config.yaml
n_layer: 15
d_model: 128
n_head: 4
n_kv_head: 4
head_dim: 32
d_mlp: 256
vocab_size: 1024
activation: "swiglu"
norm: "rmsnorm"
norm_place: "pre"
norm_eps: 1e-06
positions: "rope"
rope_base: 10000.0
rope_fraction: 1.0
qk_norm: false
attn_scale: 0.177
bias: "none"
tie_embeddings: false
parallel_block: false
init: "normal"
init_std_qkv: 0.0407
init_std_o: 0.0
init_std_up: 0.0407
init_std_down: 0.0
optimizer: "cautious_adamw"
lr: 0.00204
beta1: 0.9
beta2: 0.98
weight_decay: 0.097
lr_head: 0.00595
grad_clip: 0.5
warmup_steps: 454
schedule: "wsd"
decay_fraction: 0.777
decay_shape: "linear"
final_lr_fraction: 0.0
batch_tokens: 16384
seq_len: 256
doc_mask: true
train_tokens: 81900000
steps: 4999
dataset: "wikipedia_en"
Each number is 128 + 24 x the weight over the matrix's rms, rounded and kept within 0 to 255. Layers, rows and columns count from 0. Numbers have three digits each.

# layer 3 attention value, 128x128, rms 0.0658, rows 93-115, columns 0-127
118143125112127143142105128116129141129130112156143140140127119118136118117144111176130114158125115131126119119105124132105090146135132152125155139116086116148155073122093124125126102129127128126132157141103137150110099114141130117119119132132163122153101139116124123126124114160138150112109131128104133143085145141137115143113101132128124129126119138159134136105099129138127114116142
153115137121129109102128167140115139117092140150099119146108142121078169158127123139122136135119149131116115136138135119171058132143141136128118098145105155151142108148088183139091103110128135130121127138121076131133108132147146145081140130151120164153121118161127123100131118134152147137131133100156132148144158151147116150139139129122118127123127131146137132102120090117139126114090
125162130132146103129117160146090101109088130086115137110093090150129149169150082158152110130117150142143147091164112116146145103145170126126125130156138152135119101122172109174122143101052122153092131124163105148111117130116111148137132134123104173125147133135126134065126167184098120102132132123154169175144144127134152137120166125089124097084167090126099108144163119093097133119158
123130110150169143085135133124136109115089100138134146132127158188169185123137101143094118146135175091117151108126123143140146109123089167143139089176134131169138161112130109087102128118159140122119121154117127154074079127135129068160101100137158058141101139121097142130142122117124119129108105166142142164113096095077112105104121117149122136099100139085123100166094147124149158133118
114144104156109113107139151163123116145141167125174120136125105139169144145134153111121135154114125120088131119096121060117155105136109125106128174120093131117150140116132151120133154113112154067086125147122134106117099118133119150132106082126108121125111148120110118111116130125118115110124120156132073126137101096138134139124125142139142144108161139128133147141114146102140151153137
127122093157100163134123104141169132128095123130121156103157136096089110144136147137126099125108139110129139141142140142107135119118158143152151142106159122123113123101099120114112128185128079152128101145136127174125125142123136104129117122132131149131141120152116126125101141112137120114073100168101121142116110126106149131090134139111151074136137149123113150135083146141139147142124
121175151159120119106146130118091124115143141172145131144137173106046127147109144123167122158141135130136132134135125142115121169119089165130099107125113139139116169153128137080128134113152191084129149125124155117150120116151147129173115134123187113153159166112143117186178095149149107098107104131113162105094152138172156117121145119130125138155156139126125121129156137090173181135144
146101141096100103135116110083156098135125154122130142127163111144143146152104086139102164135147173165130110098100118095156122142102168152146099135141147127092115126091128139126146093075116089133123096134110077127137101096105124108111132104121101119077106132157122157113127119106130125101150112153178116127147141144143141088071143124150135129125138141143163111157069110128117099140133
163089132168131126111116132116170160055179107100124131103183167127114113171124124202104136067187103185082092115155134113130103115117140178130125122081154084122136160139162134104098161098131105114154107119148104154143118143135107135130144150162152145115121111112088160089156122130165093121098134087159128124152145144148181122082133115115129106143087119088135125142129133112129101123165
076133119110097127133115108128094134141130107130116155125137130127118118113124143130132134153085113129159149134159120131120104127125073122111157148123084135124099130094140128149155101163120139121112123150139135140150151092135141148138093122146135137121171120125172128157114116096136173124136107138128137084083122105101082118151084128087122087126147130160117117137116137148103168142122
114114151124136157129135137121114127116081134116128132118073088141112129097138138091147102181115172084142163149130124145115151130157117139140099144137069114099094101116092108161162081169150120161143138123114134104122104132099127105134105150118103143120165136192154091165120118114118186125127097141159134097116083112107082083108118111129133105148116137156093125119137116155144173159110
180098125144139121137142125113160164098116078122169114095127139117110099135155129151106130074110113103101152138156116134093167125104145131123116156145100159066147122130095123108112098130145140122126150158115104109132105099096114128179100116128106130089128148159124088138161110070134131091116131102140071111148102134104108087061101147128138083190104175111153130119137169130133147128156
126150144110134094173145169115148151130143115126121126129109170095081113120105148107139147122120096141137135096175124097128126152124111154121130130123084141130111158090094184124125123111139154095103111101124133133169081097106115132189182121086173131096092115127116095163166128088134143098123150128120110086157111123139164159132082136141109129147085103116082149153139119117122184132125
111122130129155123141118144181119171134147118118097139127163114142090099103139150150140139130161133115142144161101140125124185133104122093096103110169135139105130132111134130098108146092159135101141099086143100108149117169119146098162168146149128118136167131123155124125146153141125161111136143093158153098141099118144119142140167120136135146148144138153165133091134132152148141129110
129112114122120148082107100131148143150144117121168159135174152146065099103118084145129112104122093158154145167123126130143128158113128131132135101118141117095133137099136134112130108117131141155150160094134136135086083142128111112127149120122080156157092148108089124133117117076111155144102142123139155126108135149137137101115115123129111124138157146135078138129137146109112168151116
135101124142136160132167135136086133102110145151132112103086148119111101125159087114151123135137139145089112082092141144150146099124137112114166142113145117131122150138090139139118126170176110129090117109144098155092131158136108111115101143136147090121122128106119142126124141157122123109111205102124142104133136126122105127133180127135120142131134119161109138101121138163137122135133
097110143109119133096115128133163118110147152150115152152133120072130121146091171143128126113116155098140153144147124149116142174102133145145134121123137126138119088147120147092154105152157119137145119109143152136145137115124174117154109121091124106123140103154135122135126129076126159102135116184144126117100130129127104108147103105139137098147172094147092122128131082161154155132134
141106135147119134161114137132153144099141113095141100124115124123151146123143132139121145084137141115092133121118147101118142129132141136152140113117147136135163122137133131144089127126121109137113114134119131136130152118145114128114126131135120141124098110106121118091107115121108087150120140155148098155126133130121123142109145108130122139129094116090137130149117142081105101121141
144133116155152126100124129130109128130109172105119197146124150188143127130100120129126094113120137132135129129173112120172101108122124162131123121124148102128088116153161115124114171083165115138137125133144106113111109110137177144121168146146154131124148192134119142117123135134120107123119120108100129107103142127109141167108134115120076136124123166141127100130136183113141146129109
088128133080106116143118144132113127142160152128135125110143124146094136148100112107133152137138128110116130098127121112108116134115152124131114129171130130148119146140126147107133155115161150086119131134132102098132156111115142122158151094108121116130081123089122123132140120137129102079127173150116114128110118138109142113117115139145138091163173119171140133169106148076143137138170
162111118116117119133119096129151156117087129112110167098123153178134125098094123164102080120114106136091112132184110139127069127159116119136135121162089116147121138143126117117148141145136137139130129173126082128128127108128120170150157144141123089134132166130077150124149099122135126096111100148132121184136135129102156133145075137143105131137073177136167127126095138098115157127126
135117134145176145143144170133130120130186154098135112133143139149129102153131096152108127127187118157074112098124126097122111130138136147141199083077144109149162121171165120123089154125132123124101111136158070140104141134149142136118155110143139120074093152116097147105119141105115106163102147115132099130150144153121156159146129105140099150099088124131125115105135107109109120109151
122117137142129157131166141179151179135138152120118136126100093157177101162127124094143111163156163087134146143129117124152160135131114110115122128145153148135142109113118093128144102125126094166156164137117156138101123157126139105120122180087096134168155145191124124123165126137127140160139086158154133144131120119114098138140105145137122110117116122119139150100150151123167129154091
# layer 3 attention output (transposed), 128x128, rms 0.0633, rows 93-114, columns 0-127
125112131122107119102118091132110133127132124141128124128124129152091148146130144144143140122142144166133106133145122157133126129137141107129097115126113145129159135126175126123126131100131128116099126104134128115115147120139134129141130126146138135153149143118143140106137141131135160122145129131131115138143130121110130148127137119136133124139123131105133145121126140132132125144142
112107137123116128138126057121149106108134144136156112120148157146108126119162122154138150112163099145144100135153138148107148127163126124119136066132143138118142082110143088119126130112144108114103147133125139124126119131110136103100131138133164120138162135093131133150119132140126176104139099187123094121104127112109115147121105149126148107119120116151175132121145155122123112112141
125126085125153113180143123139117129176103110142084137133150137096128097083141124092121110153129114119066151163111168165137087146127124132151156134121155144114096122138067156126117127147177138127163108158127136154122106140124110133130172139140138111111091104119113131106093119140097089086115111162104115123150087144152119111151112116105114173128118144178167137117157088119117157121147
120097128160161146121121145126154142128139120097116055146147148138118095132130130139088135109133106139077131191140069121145092087113118107151101152125071133143115149111120156097062123114102110152142144146160075136127110180173124155138104134119117182095139150127106132137127106176205106110137106141095139119101141131173117110116185090135121093153134138130113169102113134095122135174134
132141141115145094114131089152127105133130099137129105139103105117130112138134109125114146122131136138091095088091113104143117102121145091159128173141130102092110133087144107110136099087117111169150122137135143113165107138133140121133115141152139142100124124147154138118152157119068119122105115088131151122127167115134099130139125148108142131157104161108108130106131088135125130154111
113123140139127107121120140100141127144139161158147091113136138136135135139131100107134130123136139102109133089165118140080102131094107114110113147074115105120128150101150142117130137168160115151110146098136145116106097144142156132132134142120097140129080133109107164151143155134167150147114154113113111126121139116123129094101163146150109167142143138151114102142124119121123129148138
122112144133128080098139118110150155076098121135147108147120113122112129155105108091117111123132138105170145149135105114105147115123124114135173150119170084094111109146141164158127105082099184122152136129161115165106153118132103111152123069123108127122128190126089091138125126178117136120161168156126125123147130120075178142138144069104141110122089116096174116128125142087124095112107
109142141141152131157079188146113133116122135130107101137150101093134142139134156154169108136101131077118084135097073099118102138131136158109106146137119124140109098111134085112147155111138125104098099124149140094145133111151124121127112205114142143155099112136146095125139127142117112130142148142091145107170157146127091109153092128138095131126153135147111157091112160101149112191125
135098107177136144155113186124109193098082123137148085140128160118125124128171160189101138130180087102122140135110135196160088159108109149142121115055107117103165132122150149135050152138128166115125134081087169142130144147133111149128141135144091105166138111171154140110171113110204165155114127117152185128097111099084153142152156105156094158174155134170127128156161155086126114155152
135161162120099103119158099105143095126169129133117134104137105132131128138107110074143143179122184146155117111165103116092120093162137095107165129171132108143108142111103122149202153116135099125157159158121131116107115096121135107124147126121114117128138160111109120123108181159111144132143175138105084139148144165129142119109127130080158120092116095125153097123117111132099163098102
137154147092118097074125102132133083138164144114141133100149130161130123118089112071146135130114148131144120122129028088096131067129152134101136130174147117169094112119127103124157132158154105149158182153154109116120133112128111115128121139103134150109105145052086164139110142171135087121138147140102065113141124156154104078126112098106140096094105096137142098112091129125128157096108
144130126116123125117115151148091135131124151141149083117135157139154138108103122130150128136149156105104173126098000133131102075117117136150127163147159110121135111123117124142079119144112124162134111098107133084152107127133153144145145160128080105090083125091124171133144149155139118155135131130110102117101139116108125143177131095117136125119107094203110079100096164113130169116138
117109138129132105161137110148118152092086134154142126121135115130137121117122100101149109135073166121151146159133150149137133082174130134125139115118186098103086134146130111172113162082109096110127186144107125133142105104124115144165102122131115103135127140126162157142165136168101135125153141206140141126141102072120124104184122141060147138120109147168140121125116129100116187093126
108100135116169129146121143087099110111131096101158098142113152115148127095138126107099142105137092111151154110092136138158093137100119137131124110115138166121131144114145146133153118134182144149117102136139101145124129125124139110112142107130128126133099158104114130116111143163147125145108153157129113113100105091099156132140060157117171123110128087123161106097115141146106103121143
107112118136118127134122130119169138127113123112106117113141127110134120085148114157077114129160098119109111134138124115092138091150119157104143162122163087123147115141112132094165172135166107107114125114126128120117103137131136145130125161115103135114109156102122121152162167176110141088142112178160140123139095147118120117139155133119097111122129119158153145127165172097108131120140
137114125120154139136133134112108129126121157122097114146102158162114131135113126117127112111156127159115128130114145122139139118119125109103079100106144172096139124097137144114099135146172093105158144110100120177104173175128110128147132069137125145129105123147135136117123133110174117121131109110150174119086113118120117161105123171130117173143107125103112143136148096187109149112157
117137135145108097122116116103138123133143148158154149102137103167130117154106106087151086130096122107169127109160044116081141097124132119099150142156118140152110126127110124152166122119166134125136133131139116113135121083113137134141126112092152124147122160108107099130109137163102126139127149145114101106193150145128153099139113098110149114105115116132144090158105137106142127138129
146120108132119169135131146140110141142103112129129131124126153107141129116148144182132144129143100141079150119125141161161105140129095142142100117099097120112146149120128140095061140141123112116108104096108138090153120170125136152137139151120134123127149109149167140125139114079147113128111082114145167133093107110138098132103153115160136142161148186155096159165148120122130112132130
134114130191133140139134110118139125122130068082145058146154148092137126115106169125100146144141120122109140199105166142144100112140091159148123146110118116139152149104121158120111129141099172132146142119112123146114129148128117097123101109138116125108143118128105130127159124135157127082112142118135125126109113140124128145118153135177114104144133117135111128108167156160111117175139
107148146139156131138162100128123167106127123164111133151090082101126140118134117110108095146088142136135113112096104111110156094119110095134135170102150146096093083105108110132127108088128125116121110136126144157123139135124143136141125131110144130143096134134143090134144146148053121157148156127127155123148141136112142133151106159101141130112139132132109116097098102122136133152127
145125086168100125161123092091152165128130136150117089121161135122103151112130137147110143170099155131113130158111141164144098105142133133145114148093112135167110120143112128144092107155077120120151135149102162120130092125109122158112125143143095186109124050117113156167130133129133175136152145133101126118118131126169112146125134175129078085130149131178102130111106157114155177143094
124102111185137179156120128144104154147101103122097094153121177139118125114149153181105109109153111154101145138104152182184101139126113113134113083086119135102198153133133155103084148127135121118151128083097142112122120156120109142139128103122123125130151070165153138116147099080187141097105101115169187151109089108153106146109171128168133144175138171128103174154153128133147118152157
# layer 3 attention query, 128x128, rms 0.0925, rows 96-127, columns 0-127
123115113146111137134132115143084134118140110120122121156130151088136100119154095113152144148142129109119121102157131101126120100141179129123107131105134107157142141134110140125083127106128112149110148120123119120148125132142070097115138137167131143076150126131119134124084154129134165153144150156095124153117141143123143125116160090079092110155101122165072175118116145131106127102150
154068103110126125066134101142132084179142095140141096179156167138102170116123135108142114126172166119109134195069124163129182118115088124118155105145135160101137116131091125100145110125123114158118121072146096137068119091121112127149123133117100085122165111110149124128153142098095133145122167135119118130172120125127159142102192121135108118150095148104149146123150139138168129169186
166166096136152168156079178117125150082130152107164158096102112104141081146129129156165134147129112103149123096128134095155117150147176120157153153108109128136105134136165132161122149109080104098139121153105129140147178128151147116138126132120146188084101136092104177122111139154136142111161109145118114128099131133122123104095172145121094077100148131151112105133102121115132126101082
074151160128146138093140175108160109099112183128117134098096149165140123140105113113149108154132166110153154111160080127090127090100156172128112162156086127101128128121121085108131124115161135137187181151116138176186137140090113051144108133135148140155146111136076118136109107163153158088120099160149110139129116149072106100137102101107145081158118103138139155138121122126148176147119
086144141122151128077117157111152091092109151118134143094102157161119137126098107101187113138124168104139169123164077138105136079110146179125106154169101148110128116119092095091138122124166144147177159153120139174189114140113108045135104123142141114163137101143088116152140106159142127074103108161141122123120114146092102101129111098129152091156135096134139134136125111121178149162118
102108161145126151127166120102120135115115135119089119133119147144128167130154119141086112136138102129108138114141098148132135117134103133138123127130122094122112156125089161113110109132135136126167137146146145138116106151089139111133108105149118109149115070144131116127158130122136157095094124113136117155130131091116136098100121100148177149150113123126135126145105132093170141163138
100148152136132126093132163131116109114127125081141145121134144125094125114123113106144133148126148083115122103145105109126127116125156146161133140133139120137159133137113146104118138128150144107126152126109130147140092114127136097124128112148129119132104150103095124133144146106148120105105136148146122131055125148108139113144082119155153167122114093156111109119115096122159115118137
089148119121142128086133138115132098112130138127132122109117152137103140146132119098157127127140163070152113135136101120113136085128163165137112146158098154114119122126108100138134126130145146146147188146133125165168145142098117094151077105102135142130146138123120097141123120159135148115117126154111113144135126185077104122125129112127170119135119136123140151153138128142137141134132
118145133145152128090146167093126110103124138089117127138119170127110120135102114135175116109089147103143145102135115146127138103118145174173132165145097138131119103143097100104134109113137156126106131100108131144164123112141120118117114122142156102172148135136102128148130120139124150104109142138122134103088111146101112141141161124151124121105127121112115135127119119132146161136143
153124142131128139168171139121132162086139156134088107119152080127140107111109100117156134109101092144155168074097121111132169116122123138124128131095140092108150114160095123156150122139122171143117109112132122158128124127115115160152122100080117122112102128166080147144143152148132149110107125142113112133102107108151139123123147117163136115140118093115118124122087133143138135140122
083154103130124137076165117122123124134147087094102114166159122113165158115169105149109120121095131128120122137106128180143109138061129165136129128091158110131148125163097161107111126113136156111125140131093129116107101159127131145145124108167119124116135109094136110130111139124113154132118134126175172139109121116105130104101081123144120192124110115132118130121120107135155104106134
183084085141187124107126139064164133120139101100130150123147129116117188100134123172118120124145103114101184105120105145145109141108156108084108097089110096113101116157086098137119154103143139085148099102123140131101147118145104125129175175148132142121120146102112135152139086113137107152146164112144148125127159114118096160082203121154133127129159099140106146142135150124126150135162
144133127122123056151130123120152132083130133128122116118113144133126144158150164128113165118138144095098077137125126098129106160158149121094135106169137142129126120070143072157113169139123131109121157156140114117151142136111105110158160135094138114149121131105106115140166117149106089106152144159103120147184162123108164153107142138079105101124152163090157116117114132117111156157103
160141114101140107148119100079136110095122136143146121107142159115074126137135125129166184140154118148135106122154114101138138132192132094115121168148132135148105142118125119155146102128090128141088133123170133131136151114136094136124099100122152132066145151120146115120116154108143115137149131116054130135145163129158148112104166114102153057147122148106118142174159141128102147158149
114152155110183171095159168144126108164132155083139140131152142137109129100140101114081124148162102119132117127165124155142084159111163127143125087105103169095133116134130147095132139087159127126158146108115116098133100106158151138147118119137099156090120150138138118107102127090133155148162153111163150130129144148140113089085086132117142167147066163174117122125147107137157118089151
113133143133121142160079118186104119171107100139149125100125094127159068105109129116160104124128124109144147139132135126107130098176131131138101124168136155116153130179164105095154126108133106156130114148104163150159122086162153106098137115091129159158150128150105105115132077098142115084117104147128095092101126159103087088170060128134123109128165091187141113115132128133100099094156
117095131114091102083076111083168119120104088162119117148124144201121135159112128122187149109142175130123152175143116173098121102159143128106125119168159091112116150116135106081141115194140120160107112147172099120121128146138125099097084088143153089165160115156100101123174095130126039126095136087106136124207092132138106132138130101121123187180124087074139136129176159146130104127189
165147102113128125140116135133129141105138123112153170160157081111161103114137145155150136097092104140128118129121155109196082170158109128098145114102161105122117112125143156169133145113087127072121116097099093105110145117167168178107127143088122126108085114100120156108126156108111134129151168104140142139116121080169130158131129162147127162084098110177101093098105121156130128090089
073141154148143137095105131122156113090134143147126145080082141154136117137103118120162143149139172097143147101178089122109136096116147163144095146152116142118119131117108060118123109138164129147154170148133150155191117157101086048128132130145119137160161128137092109139115083153150144075127088149121110126142116139094117096144103103109136075161126091142148148145117125122135160158124
094100163151118100119136094122153119133120152142086090136139158143118165126115123110091126133125166117138156128138103155097160115112102124134130116144110118131155145125087111101136105128159152153133149114160150132148102116083114112116114121131109113155153127158128107106147093118127145123086134106127125135158116127130121146152112109119177128169130154129146150153154159090121122157154
115095124131144140103138119145127141144125154145100094159163162147105157104171128132069141119144115133128116131136119150106112122093101119129114084119133131131134159159109141122123113115135114145129132129132162140138122162121111145127147104184108110147134098120167119110140098118127120110103110104167136126161143113162137134148095111120157155159117135138138155147155138097136129138127
182116113131102129169104086139110160168139099144111121152138106127125123123142137129094148116145073160101106128116177118143132183143099077117146096091150114106106135132145154153118137132083108112107120128152136098104142126156148182136166119119109138086136150120172136123130133108119116155144139110100144124144142107161155157116148163128110147139145161123106114134124154125082086119130
144136132144184184126115177102131142155122104123113108123121182199111162130127135120123138150139157108138155122118110151099127094113103156155135126160054159139123161141132113107126103138157121126134157130125116157181145137099133076142107112176151103132153106123175157122135086161117106104102121151120122132149102101090113109124157102103165133169148143112153163165140144064133159156167
125089128133190146112123142102136101090088128138128097090091169182088145155139136134154146167159149080134143154132054137128129086160154162110117135135099139116121137109089107117121107145189110136162158132149117151151134164097145051143110091143151115137161084129146093122138093150148142095094119166114132168142117135103098111093145067129192081167129123108142142182167125112166190201162
114113125142160193077139182128144128153095102097122129126129171197135113118120111150133115141168143123094124125140094208112097116074094174151103118121086157121129128139121091092075107114183108129141157128141172123132103164115149063120097129186134094161151058133111123124142124145147106109094113165189126109120099047085115123149088096135148189187119108116119131099156104089165165146160
111144150136113124153161143101088123084089088135118117117158130124080108149142104136154161157124128157165164111134126141121161131177139124106120134131135130128099161155096118131131083145147126192106136165126113142111121136139117157130061063147166143110147091161134118160103155125150167132119097145102158111075134119130102079134165117130144111139085132090104153164153120190123135135143
100143145129108142100144127164117132143143111156113153093164105123163147145144099136126146129173097128153079146123138122149095119145083104086137125126144135109146138156150124128103145089168144152115172187101135113121139135125110161180108088115141145095117149117104114127140089148120083149108139105151110113158129183114130149114113118101136104126098107135170150119132156126109060135167
131160138111117082094120093151140096108101134140145086143115142115124091153122140102161165109137121129110105129151117114123116100146162145140137182172124125136123117126142114124107132170129116162093158116160123112140124164127129131129114096121131112107136159094143121080082118089129091087152104151076141121164111109132180137132141125090171093121167142095124111138129120120110142135146
130150130112124123165087131134134137101103122092104113103115156115073150137092155119101163127139118111167098103133137104170148173165138122150133124114120152135094135089132129141145137143123100150163185153149103133145175105151108121169095078144175144125129119150156109161153119174124155155131122139119112156136129128122092122114138161099114154144141185139150157141107171121099122161121
123145164120147123128174131167145115128105133127070075160168101133148151139146090150112134135068143136155198139089139140134112136144110165156153126127148134134129107153127147127166097075156148144128130115106105120159142079103183159153107144106140102110128095138084107160111104117113149122102142152148163154088104148145084123143127107160137098126119099136098134104131134128164128136146
087150140143136166117107134154114171183142099142173138169108125138151145110126123082161094148124142089121121169105155137100080096098154143111123120156098144165127109168169153120124118106150101126108094189112155133166123167119126094098133127156095129128150143130140138134110076146094119132125092109154092094134086144086115133145083144145107127167140121142133140114143137113091081109139
177144141109102136130109081148120096138081108136127140092089126142087121158123120139144123113127123132159138123158139118116175162125079136122109135091131124093082134105120113150152138141106133125146137119128144139129142085171134158158092166121171124112147116118136112181141148148136156125106119165132133135089101118152091135166149114139140114117151101137155089198131143141140131137146
# layer 3 attention key, 128x128, rms 0.0928, rows 96-127, columns 0-127
144135159153168167112136159097081136132070101099195174109126140154085133132148082159098103152111172091102154122108126092097129166134138107141140167129107129146149132085121135154162125137140124137136127096090132161092114114120104117116086161117115075184146120127156144168102115108122131119104150140091165167147078095096141103138140145163116130148120110133168118077123109158145197134137
133138113100122060150147143183133132139127116140124123097108138120153129155150161085172161105127085202144114139145100137116105110161142111120094091105149139107156106131176167129115143162104121122145106147120135131146165150110117178138147112143128150151144131136106132151137121122144103127139111126138153154179179122144126150147095101124141139156140149130125158095148141126114104120107
121142161144121163117126125134138105125129116135131148150119144114091150104092080163127106165127159105140154110129156123107135138100108124165148147147114134156097124145113106095150130144155145116126125111100138144112095106149121125101097148126103105119139138137137160143123126128119138102135144137102145100096104141121126112115125166153123115131127106148129100126117097126133128113133
104128102065083060135137124143115125162135101192103089121192137131155142164175150128130142086108117164114094149089082137130118132159131110067107119108169129111130117067126154180098141162106129170107121177146108135104156159110119153165132135128153152148129138167124055148168134126160078156135117110137147156144147123165105151118144073109176150122141178097152138112153160152128128155085
116136099100089075152154124108132152156125109175109078089140104113140133132157165125147144093113089139140104150123082136141125112164125120068112129103170135084158121080139144175089135132102119153101132169132108123112184168102110152142140130142149165149116128142121091132164178140157104163124137121135139170164163109154096137114146063096170130144149154113150146127168150147140131177119
146124130142136095112140141126128118144120112126146139081114129121134140133120137099113133132106127157137129106138089134125117137126114128116112131113120154101142135102157143142124134107136119111149151132134125116149136133140094131109132130141133126134109117117121124124132133144144124128118157139135150140145129134132141137141136108119144132137152119135130152126172135115132120120128
134148101087123124139163104127082143151112123168128101094153118101133177119146142094148136113112103153170119156119102193127168095135105098081102158114146179053169132081140138149109139112129127140132159146159119137124144147068123154147113135128155186135117115166180099121147141127172120119118131127106141161171133092157137136139122068122152150145161118131150168108186119137164144178127
117103107078096108174150137123130155173132087193129087081110108148142123156137141112148151101118116142166111159136062170147125102150097117084088138123138154121155142072144127155099106159088097182079143165159148170124150142056103121162119107141186169135129111163115074131131165124191106142129114159127127164162176105130106142145149039097178166141121149119140190124167137133121124187122
096118097084113129140145111125164136161118114222089055067104084095124133117125171106146120126129133121138122160088066144131154109150099087076103172082159158072178142058120165174123121191137086181104131183135126185117151172072103144119126142146166141164116128157165069109133171147211133146100142129126156124154166099127089117119132073107189148132136132126158167139184142145139111216113
123111122143164134112152133157149109185130099122139122084153158105129163150124141119137146135119125129108132127124081115144107119123101158072111123121091140091125114124121123151109132114156081127149116138128118170135124121108093094111169118141150136141106141113149076113135143128127130077113166125160120136154136151108111115128153119126171127126160117120134120131171163150153151211175
136122160124129137138143145145102135145088135132129115074133116138139126091085124042150101144090080137156134112135112134099146153128118104118092147146132181137146110142169130125142114149159096129091110112111129156139158094115114138117149115175139107108122151156128144166148147190139101112150119121100135099121154127132152126120161102153149149143108123173164142114142125106149134131085
121117127163149149084140137163165164110101174141102124097088114111099099179111148080166136106139118071145121089135134103120112150125124131174171103127125106093145149148125126121128139155161103119088140150054120150080122149098141163104088108108117070123120146149138123142118112180148123122092138123121137121156116137168119122110155110152166089106122124100084096122140108139188117121137
095139148119141146126159133080144101157157156153128131184108088148147082128115142142098136118127160119141113100152128162125094122109161164178140152155105134129092186156106085102141143077150125133127111153132107085153117127132194124112079117126122124098153147102136149119118150135154153124146117152149118102157116144121116143121170124124126132132115137147061144145160138119127115115172
129112113145177142116149077145147095136183109130091150143118120126157132117128104131162140081158122111139143145142111141142087131124095127164156142123140127123131143151161118135135117148114138157141130140127120125110117128168098113100129146081132122150139131090115142132137143126116117109115155100101137113151097165125130147177133111141126159109118112078124182150134114131125159074193
116105143119113121103140131110086142126116150131155124143133161115134158128200059127108125142106110113137114144088139132102133132128086100139133171140165130176178168154124123145133143170127119150136165126150137165061143148087134152154101133134137149130113115165131102148174127151139096128117072156073151149106153116122139160122172126163145159126125125090153131123128094079159134118119
135119134106125101150086150123129158123071136102140133150145147166096139137163145144147170151151124166109105174148143122134109113121106114080133135131122136120122069117126167136118125132082179137148142120101113119135126153091117152187124119133138173161115112157174144115158124060123141152128090141137109160096140054161117133149026152100091145112095113125143122087120149167115134162087
076151114119105088114180150213109117156195197112084103120182141149148078189196092122128156141115147115168092137159120107164107150144170166116097124102166115142147123115166113174137123120106132147111144139125100123160154114126060117113172125115105149082096126143085082111095141152137104150161164158151122133113146182138110153146103115122148116130132138127173151144164154135093074131134
150108155179195174093111089084134148094147129106200144127064097099131124101089145123136100148134094123127138094131144101120129148122094181134164142127117133141139114145146081109125156116130119123165094110155144101127118144144134108107153109125106057152118130070114214108099099147134127110108123144140155132157091127122169133123147170148083096112111089106108132133079125057149139090189
108145104082066093137120108151103096161126101161085101134193118132158130152154125149131168094138119154146120165113091163150137131162147062075145105116168149132090088101137157185101103163090150154087134173122102138087135126132156164158096141127164179134128156172127058122134166134128101167151128102124124130118154123165064147099133102117171171105146194095112116127162136180112108154107
125135100103111094138130146136119161129146104151131107086150129122117129139154163110119152105124103149120111144104093117140111126133142132085115132100122126098144147098152141158108134109102099122098116151153121112147156141110115132153159114142137157132129094136115118120143159119148108135126134131153138161154150116132138163147133099085132159109130133115132138139123142131137115158121
140140134097103113137132139121128131141098124119120155090122130140108148129145142114134135148093116142135122114129112120140118148141113125117120143124118118101147127114174142148126134141117131137131156148142127136151137134080097124119139118112144129148140109144127139151131127127144144127131140126109156144121134125134144117140143108116154135114115124123116161149119118112152139112122
135138163165149149096103127143125107102116171060135176173085135142135130124107086132120114153158152093141161086154177124116156148104157158170153113167123126170094116180108114080154103110163157108163141086093137107125100111171120116117114143105113096113133138110117148124101110120084154101163119141105120074093108141114131109145123185172072105127118121138101102122121117107124138099136
122103133102111094160121138124124126108139120148117125101121125119102119145123151129129149116103115154144142140116101123132122120159124093128104123116130124104134112104119138177129127139133151157112146124132145142112113130127120136133121132119136148158140102143118100133126142120163117143115139146119161122117123130138089131111129121112151137118115130124132135117139130149115140133135
148138101126125124137136122114150128159116113155112124102120111132133142120135132118139135095128104139143133124139084127129133128145098108106130126132124124113144140108129123168124119126121132144130157139135135130103106122113120121108100141120149138140124134134127102136132132139160110138121132119134156129136121133115116137134146071128155137121131132114117160131130122131143154136133
138118112110110105148130129136100139134140126151106125106129119131149149167142147112111117127092119150152125125127103114136143134130118083093097121109147115120129097114145134154130120147124168130114134126120141104131149135117124151133129135120111130155141109146155124146132148138151132144116126125120149132108140125145102116111115125120150109110143134133132135119106118146130102125100
129112096134117140149102112167130121171148120124091148109132148103137160118113131099140113095140122130106127159139106121126110163119108095132113139119163147122156173109171143159123137133093122141169120109116127135127146112152071138108139154121116078121123147119130107138141150140117105117165143064107129120138128126102130131145121130144130124127116092118165158133128139142104177139119
140156139116108151149130185124121112145172137088139129150110148192154110166144140134153132113118119140108130111180103137125099124110141157155125141127088126118100137174157107142137158108108113107085156105107104098123141112095121145146142074086115149112143107084090137122141139077075108122136112168102118146128132129126133165168092115145117132149109116145116130093114151116115121128111
139126139081147133156149105116160096110169118140106122166149073148157151114126148144141125092115128138118151149141150185125124159136117080111129130138138151169100161164106089117147130122116191137112119161134111110117131101185127112123135118099145183150139139114157149129123171123097138127112143100122126081107137141112102111118127124093069138114116129108143149141121112091127105107163
118095112136074136148135132153101139158156176129113094114078122126169123127175093161128122147143147141144156143128103094150132078125119113153121148135104117165114175116129120140133106132152134162146174119150115132126134133140145115112102184146137113063137131128100073129133145150128154135175122166125140116186108108099116147137155123152113135144086146160113170140167103114069114159118
112122127121132126139104129135132127140118095142135134142159123102148103083104122139136109143140109119129131125121116021118152160121117129071121149130141095151136149098173134154146146121146043141116112099122136164113115109154081128076138163185171128167095131104129123143123194116107115152114100131117125144134118094088134157119129155110120164114085107115154113117118139167148182183141
117141140069087072122097144121140167114126122132107138122140143164123150144099163148138175145124078171112131153132134144151099120135149137154127086137117088147133087139106171125119088139117159133102160127124130131148107109092111131164154098117112155141147072169117122124150114081146147156123094151164115126095171111163128137131095145088134123138093174170127136096114131141094115139103
124129125176071134151131116111144123156118121123134113142136103084125127168141099130157132138144149119141148083119122116151179128142120092124121115093168132111124121109171138133133133109121095113133112119100133104135105124145109153104116174112146116169126132168118145101129132129092143120160134096126136167143102109105112109162127129150101130088152102117154128125141142141108163169057